config.yaml
d_model: 256
grad_clip: 2.0
warmup_steps: 200
batch_tokens: [16384, 32768, 49152]
Each number is 500 + 50 x the weight over its row's rms, rounded and kept within 0 to 999. Layers, rows and columns count from 0. Numbers have three digits each. The size before them is the row's rms in percent of the matrix's.

# k: layer 4 attention key, 256x256, rms 0.101, rows 52-63, columns 64-127
# q: layer 4 attention query, 256x256, rms 0.108, rows 53-63, columns 64-127
# v: layer 4 attention value, 256x256, rms 0.0813, rows 0-34, columns 64-127
# o: layer 4 attention output (transposed), 256x256, rms 0.139, rows 0-34, columns 64-127
k52 103:530517611531498464485493479542510575419583461483429565491493403520441427538492428458349535494619487465481543515470509486478441493539543525489512460430552487464516546524442443491474487529477510
q53 113:447504428476510529493517476430574575503548484450617471546527599452498542566448536519481534530481508527462411516513485431600496511594464477528477489462575538480580491450522506419536434534582483
k53 109:602470477502515546439472526466625469536497471432550532483503471426389575548482425572540453499437556540507497587511601518529500538494541571433505560535492539520481468540531517454414522519540468
q54 108:521479580526444507567513434504568527458427424447458458449539415467524489431502451476441463444391554528561609493505407547481470469486515443507502463609434477356434494488452551509595489602523593
k54 104:513404435449554444497479570516575494522499517510512464507525625480579449546467484462544423460536513568475514467456568450482586553498516462517479531478454523447478564543530559497481529426392485
q55 102:472502478469493383481582539529449491624526492422428549514462507468568508676480484484485487452553455550497494464425523462505518573502505520509559523599492507459514501418479514528475450503505536
k55 104:463518477503587477533585557466488450474516512540521483549556539472481521462529513496500542526487608452572576521470454496529559493517499453473463493541438497493501533602451425434493494567471536
q56 099:433557519503467482548450479541468549512463485483584502442579417498469488629407503550460415486506474517543555422568511568551458580457446474466490493484577485532475481520498533542439514514399491
k56 107:490411535557503546548466424520576476481431461553473442453448477581476531477392466524558541620475496463454412460479537487502507504556474609509439509581567531514512435493536470414450538458418520
q57 106:503520487533493473454511541444357487474427591481502537481494451568428596482462559498519490509533470511440527585509475515515474390489517537536527516485453493344485529436460488515458505414495529
k57 107:520528485461492403507618493438537493526552477480535497494456511497560510557537496520411399503428511548501524460453501456527477566495564481517507412467581516542418473523530541535475514427554523
q58 111:497486570553484475627467538549474529442525488417637485569548532549531503431440518518490499486509520523496475486397496510499544574483549487447548442472511492463458446536421491481453452492549494
k58 115:528502508524529475479464551529509592487575509555454545453453435519407512441524498507543533507499458434488539506486584491516529547457554556474414519478542492489522456565480453547582531549596509
q59 106:466535533514465518440532464485514532574507500521598444482407464474484558502530440560470438483471535490588479476485525511490537413510467534551401434557595522509544532509451530477553515471492389
k59 103:510529593564518411461459452591467543501478558490496535453507474529492516496457501539448487504492505521388438433448505479485514448507518537464524611530513523454545504493554555437432483505542531
q60 113:615499481580542536487563516547562520532502498431471467493515498552517488480476553542468432467479492494475512585515585508542457588461511542547592412533561549540550471435509475549440456467491456
k60 109:514460500441512431476537505508525536490501565447406481493495452531510576506534534481504544410475612473466455572430606452401539419579517470509477485481502425555524426580369420516511513498517679
q61 110:584515532479502461607507509478500529416394492491512654551513418410590515480538432497497599467491570488575412483494567429460441506394509500468397515489502507462512466464482544406586476454528459
k61 108:460441506565471471618525503524577445521516496557526489591529508456504415490465596491498547570557504471457462521581479458464520486521491498556548558548600470484521535501513482522555526494536461
q62 106:442506533441421452545443471500498487485433528476531485542537527513510518383479526444596515532505528538551521446484498386457485518547454477573490524514535572484453518422579573474525500530478510
k62 102:546498570581517464487481538518476460530451488467482433535497441509528531467556562520562478495509551561559511487459575559504427480541584571391585494528484512523423435590528551541536470453529459
q63 107:552491469490528555576479523572503492503546540505404582442471528518476548551438440415444549515481512482581533537499349511508502524492551585485558568552436497562392443502442495453488483486539497
k63 106:472460374445524442501402565467415453464503465460500503524435541443467530524436518544568547530497496555459548486384540392482581482454439524530456480532554450508489580448498441556526482462532490
v0 100:479566543491463579490466567495513548549519508408496497456544443483573587586575402448468515436542479556515508607529472488454460460488489517451525534513525478532434491609534509553501523500491548
o0 097:504485460500512417506495541448569484469404478499444482408466554557515523479500578488536581428447547404486491428490463607514497476465466583578551573477512431505459488471456456373547586504520481
v1 101:441536489411507512422522535494435554567397534429386482517515526512485509530460514542464468470474602440466528451462488538504517514432434557441499409504545599507439455392478497455534524571475504
o1 100:490524550517448487600477519517504529487509499512534610563451548477525429558521458435431534533497507491543477514517508481495504493486512522555523529502498453564564523621456505513465548503476516
v2 105:471562457552462546590548478536459535499555540553477478451454507567562510551446541527538541618417565478463499563541529480504464565513529593472547480516553373478500492459498518509479528524570488
o2 099:578498549560493498450437477357423520490489476517555566448584481464478399522487555520576453393552517536499483486512589475507486429463496462480560447471410538484573610535533495508551589464422439
v3 104:456535512466546449557474482430493483583536437551624521375466532537491534511515548554584506439512480496435544501575525500431474472597522400495427446585422462519487433568474477490461548459467457
o3 103:536437423493456552551418551492546460547433527512402526526518545519508522490560433520509482430449515528538524506540481571477513549498486464469414587470476530448445547534562493460524521538471535
v4 109:524474578536503444548552421480488567604528483562478497494459458551547488543491505452571524547501520411479566517518474490468493509495525552495527535472507526459463527486534574505445485522491483
o4 108:502579535450515457467513535522449563379534426584449472505504465499554563530500519599508449471478397540486500579509518544477496467576489566581518473519544447520505491559508469531491551437430489
v5 101:511523474471514466470512562497504577529488471425483458514560500504532524521566508505487445511508480507531554566542447477586495515455490468524500499511498513484537491496462565480443514551421534
o5 098:479406518553470465468506495518484432609488561458521482436450470478544387544476381510472561497543375535529532497466475524432429550574474561459523514435438535482504455515356516503479457377469469
v6 100:578512445512528544483503459480436459498539530507560450569456573480552442509489476561529467522558471418461500389468513468542389499498505523461421568445523448442436581448520510458458459466568482
o6 101:496532522440399459412509485529557527497474443543461503468532483533463516488426530466468417453543464568471526527562479510543571449524407444578526478461490474427552492435532467424501454600457540
v7 102:565579523415442508524511454583543497433469453477541489524497514495517423472500403488455378519530452490494572620512598487388481574572490487553483523468524559496488429535576500560556515479495562
o7 098:494496462495419498563554500515534475630533447567412484541512536528458595422496548549639483556549523549533474439613450535560508476540471418473537515540578530294579489451471483450459449422549453
v8 100:419522434509482517574496476472503598522471529484571561577546575498589554482555458471434449491534532558538470440441539510398515473463453398581568396515562514487440546456494418515538444426503519
o8 105:551499475457500475425524412492479432512432457573464512575447441538470462488496617524480530505500554484465496540454512462523480532549592563539531523542567432536492571532534537402524499484580506
v9 098:492390500485506547486456490520565513545557565535529541435564556409537466585524478483517419532448474502487531575481533510509400472491589476567481520467459533498506525432448529511564576457482512
o9 100:532583488480490523525507469498518466512430511525436412516552433531553445555460428565547487584513546482485477566473515454525472459598410541526527525449540556409552525613445473526493514553507417
v10 101:589490533609415529418557497507464592574497393408483491476518616503517482487548511475633496466550487533522447476533466420442496542537415469435545497448594549464554571535581535554463488526617478
o10 096:485501554571497413496542569477490468406489594454500491372485474447518598437499441575519484558531575489463510514593477521540549474512522415500505661520504457635484439413494552543561530536556510
v11 101:459554470442478525524478441479546507450526469545449547477513468600460517431500430454459570511461442446520560467486469514514532499519459514472576540445553578576556516535561521489479529520491407
o11 098:555464507564531473510539491585447535522525572471506491524511559476504544570472538499504395484596405520506443537487531507529483483516453536463511433593600462411435470541592427433556508548450564
v12 103:424510520463454539587529506506570559461486412507403485481480503471449442461494606453506554479512561497473442483572378550525541464523525515547538536497527502529570593417480516506388525474517517
o12 099:523497475519473522509508532434414549460568547485493534457500470465583467551456577468464530566544489458535497386516481546412421460518496482449498584406544513535435452549485468461596463492503464
v13 097:518469480662514519509510432476514431516468604489526639575508562556415535407472521482583504494450607559491488542483475478448381494482535471486515488418475556468446517497469463552479491396556551
o13 097:526428567501545565551504523519574487460497444514511415462528475491572432550528532485418518497574508490486547471492524437492521545512410503522525566532438432655429517490545528577513528576515468
v14 104:518485471490511462580537484450479487492467540487500523458445503552393567392540361522507447376516492470502588565533578458587514441512552469483487431562469443516423540474532416473601486504474520
o14 098:429423361488494482510450428501474448563455485474526527600539536459443524528461541517399566500483521474442588576519497557478523482529565530495526503498537564451567463444477484520408501501509549
v15 093:580565556498435519534481531532529535512522423514505444545480515520505576527552481545514475530479544438515538540518479526469551478466473485443542496542499494560625364464462532519480513535512482
o15 099:420460500449571486423525477515524514436505547538429452453447579472566504587550514444546484403516439464477561518515497508584493489516509535494601572448533451434549516566608494532474540477422523
v16 115:444468517532504509334535446579473551582482498455543544590495503483521537491438505408442426518471460523537391561558477530443565546532542509600527425471460489429444418451565506475541503453567529
o16 109:543501495492572525642482518503460534436584445478496481540496344428558570500521462525509560474434521440503475478497483508661387351522515547496601512477576596544513512444448425509475545499506467
v17 099:441581397592422507494449497503465461487501557397546458580533523454497590475446506498600576497458616543461500583493522547512538588551577520488460407543489466500547495564401523466502464540435500
o17 097:532525500528541496526456496441577581480419528585558528514477514473484384468609408562519458553575486423459509434435487474495474519462455501547543498513397472525461468486556497514559480455453436
v18 100:530532459385534593540525499448499487549553515488439479505424538440531494477442584457512522491503497537503390526493490481513498454560503518459523511535456506515466538501432485506491495431477467
o18 099:494566501466438423521527498526436480565522468557518522419513523546510419578485491434463569505597504514556451459469461501532532501548491476591454485491562509552569468484611477485469489472495504
v19 102:468498466455593528529386461483492417530486523461469545518500494495502449603546443485535480598466546456546487478533473591481520479479536441546478445512481573599543509595551529427487436533538524
o19 102:495428539500535498484463566471489612533483505531567469576505510532446426537431522481506568419586449589487532536476500430461444563470436560513493467509417488434557419493531452532468448376430487
v20 102:462488372441547490535587456569478417481585529458479533556491496518569534509431494431525429485580494405540516563590542516605508515441466579564475538579449435423531489446514437559447548483607410
o20 099:565548475493471503535422520505435595544501464449440533470498517525375517497484508521497423507496520509438504445502508532458474429569557560490569491533556566528553545423473468542554470514464553
v21 101:460421491540619582453550435468502422487433531423480466447516417529400350562433471451521468523494549466545448424513627495431538557514488479507490472496478521491501510572515540473458534507636484
o21 101:520510497471526468532454542589525565542543416505518538546452511433494494490514586518493616614554518544429467526460481498527496529484469493474515470457513547509432514443548523628514470525522493
v22 106:561556503450440502485537529522408538442509411445538474421541513366605507483399515474482575562496498460514468450508537559473570495533424471482488474507529453584529435530553546459469570571515512
o22 104:463410487565484433514510465480485555521513641464497520418521523589445550554460488460427450462462558604479555490522414490471456482412586496511548548545481543444566558479512555494501470522496447
v23 101:479414479469476477396528583511532574402472437447547555559485500451473534467445504527473513428457508422462511488543566418457485476480490546576513575518411471560535568516471473513493413529536488
o23 093:517586507516502437529462400522534492531475488495489560454518504505576472595483416458412431511434495592426496568525470534535543513512537504497536358484490469414529441598459442588509555414518563
v24 104:492452535511414501546512449449468514461492506503433498509524453533530487510562482464459569480429518448452586444569404517500473496521407448470533489577470508561485494507470455530486459617515505
o24 100:551515486473513559522639512540501479458488579500539572492459485479531595545466577455512486465578541415489562408392520495448555532511633528518407510426466506483413487483509495431452509485504429
v25 102:527587485538407480591531470443471511660532479483472532564477456571526594539528495486552469451458479512542503497520547521523612504518413462417579520434492514531460531565489481423582505456572514
o25 103:594525520445565498447416489509466434424495554497549466516473564485521460549464475589576521479485563481498494416416558526508481531546542499470500450560539444552484546482541569496468521555491422
v26 097:591634496524452473533461482563541487453483535497456449514401480534481488588472541564505512485500459490540464567568466478508500520477604564577438458537443537462428459556469473474544473477533582
o26 097:343518501513563496480613503413425525447600460496535510513602465386538583471484389463493470607508499440501479424517564572545548462492477530506612456551500530411633469482541415556421488467492577
v27 102:491489493425491452564463536386560556530498519432544509475484506515533452486547459584372566520524500489594470493576512464492505527539502511461510483468527501586509516494503407515492404582559434
o27 099:564493594493462575408450489498548452479575478639448487448427484505566578504464482387578415481544443506431537513436551456529549489510457541498569519526587444493496453495510543495515522449470583
v28 108:456465537545547371466542442516522577444541421519471589511440551493521429490531421469528540572501558580492517532501562488499458521575470529543480527495496480420582610528521513529566468476510465
o28 106:599475478552471510560479549492454386552449485575474426448515535518432611503502641563499481531461546567522506462496524492537562509527534512486521556427531453602471476527448541569531459558545566
v29 102:494483450584521535464448435569571571440546469541568482473454476610443574538437546446469402524439593425456489525434461509418427504521449508488502494508520480526617473465554574451477494447440595
o29 099:466500562429482438481479529505507518544412526464481465524579501484518482506638487498477532572519389559533486543519414481511492499452512546515565405410501427536432551534496490502547482500530450
v30 104:457504511438445544607452520533429432580526500529452481485489470484569594527442493507433515426417480506483535550446518461519472490568466520526499535480522481457504427548524434435404486581590495
o30 106:455553479459463549376542531451571482477463533535558549463448537450529488479462467555500473452383442429531472487545586480386470566459514433479500417515422577513523486492528505454545527547454405
v31 103:450550551523495471562489574472497502515583523462541478555608432506487445529482516437553464487488553462537550474476549456474446531482475516500575597626530547450583448429450437388452466537503528
o31 106:562489487536463444422544564602427465475529629447441530490455479495472499499515518569439498500573489592476505522464484490482561462546470501497426509436469517559463476446452514606481486543545498
v32 101:489491614547552460480462470407521506537535459497483431516493476462420475586453493523378470481439499467491546489495461497450580531462405445517465509503494527445523532538560561533478477511543499
o32 101:579514450588489649407530465547424550486467525513473553474447473515505504428485436498492574427565524510511465433593502453533523491481447568516531529503521468445526524525461503527502522426445510
v33 101:504497590522538510429470549421440391527497514584492424446584585571570512554490530517509491521494534492490460482462486398590531560510500615459455577486440460416497431484509407469530520560482513
o33 099:464454395393512536481549539542548510498399461564563477382455437447501555497610444565514547476510497392540446594490491530454530439491455489628474375538488472470546588498560473554518463436414467
v34 111:508478475429509423502566458470513487376495571501459557491495528410504490499493523408473518556496522508588418553503571522455484619566478503511487472509522421512459558541501442497471508570424505
o34 107:535509492609490547558519538461503559541514451448507476581436542551536433452550465607474449504386602387478496538531432495523547498455437502519607580499500530571518460567544478569606482467450546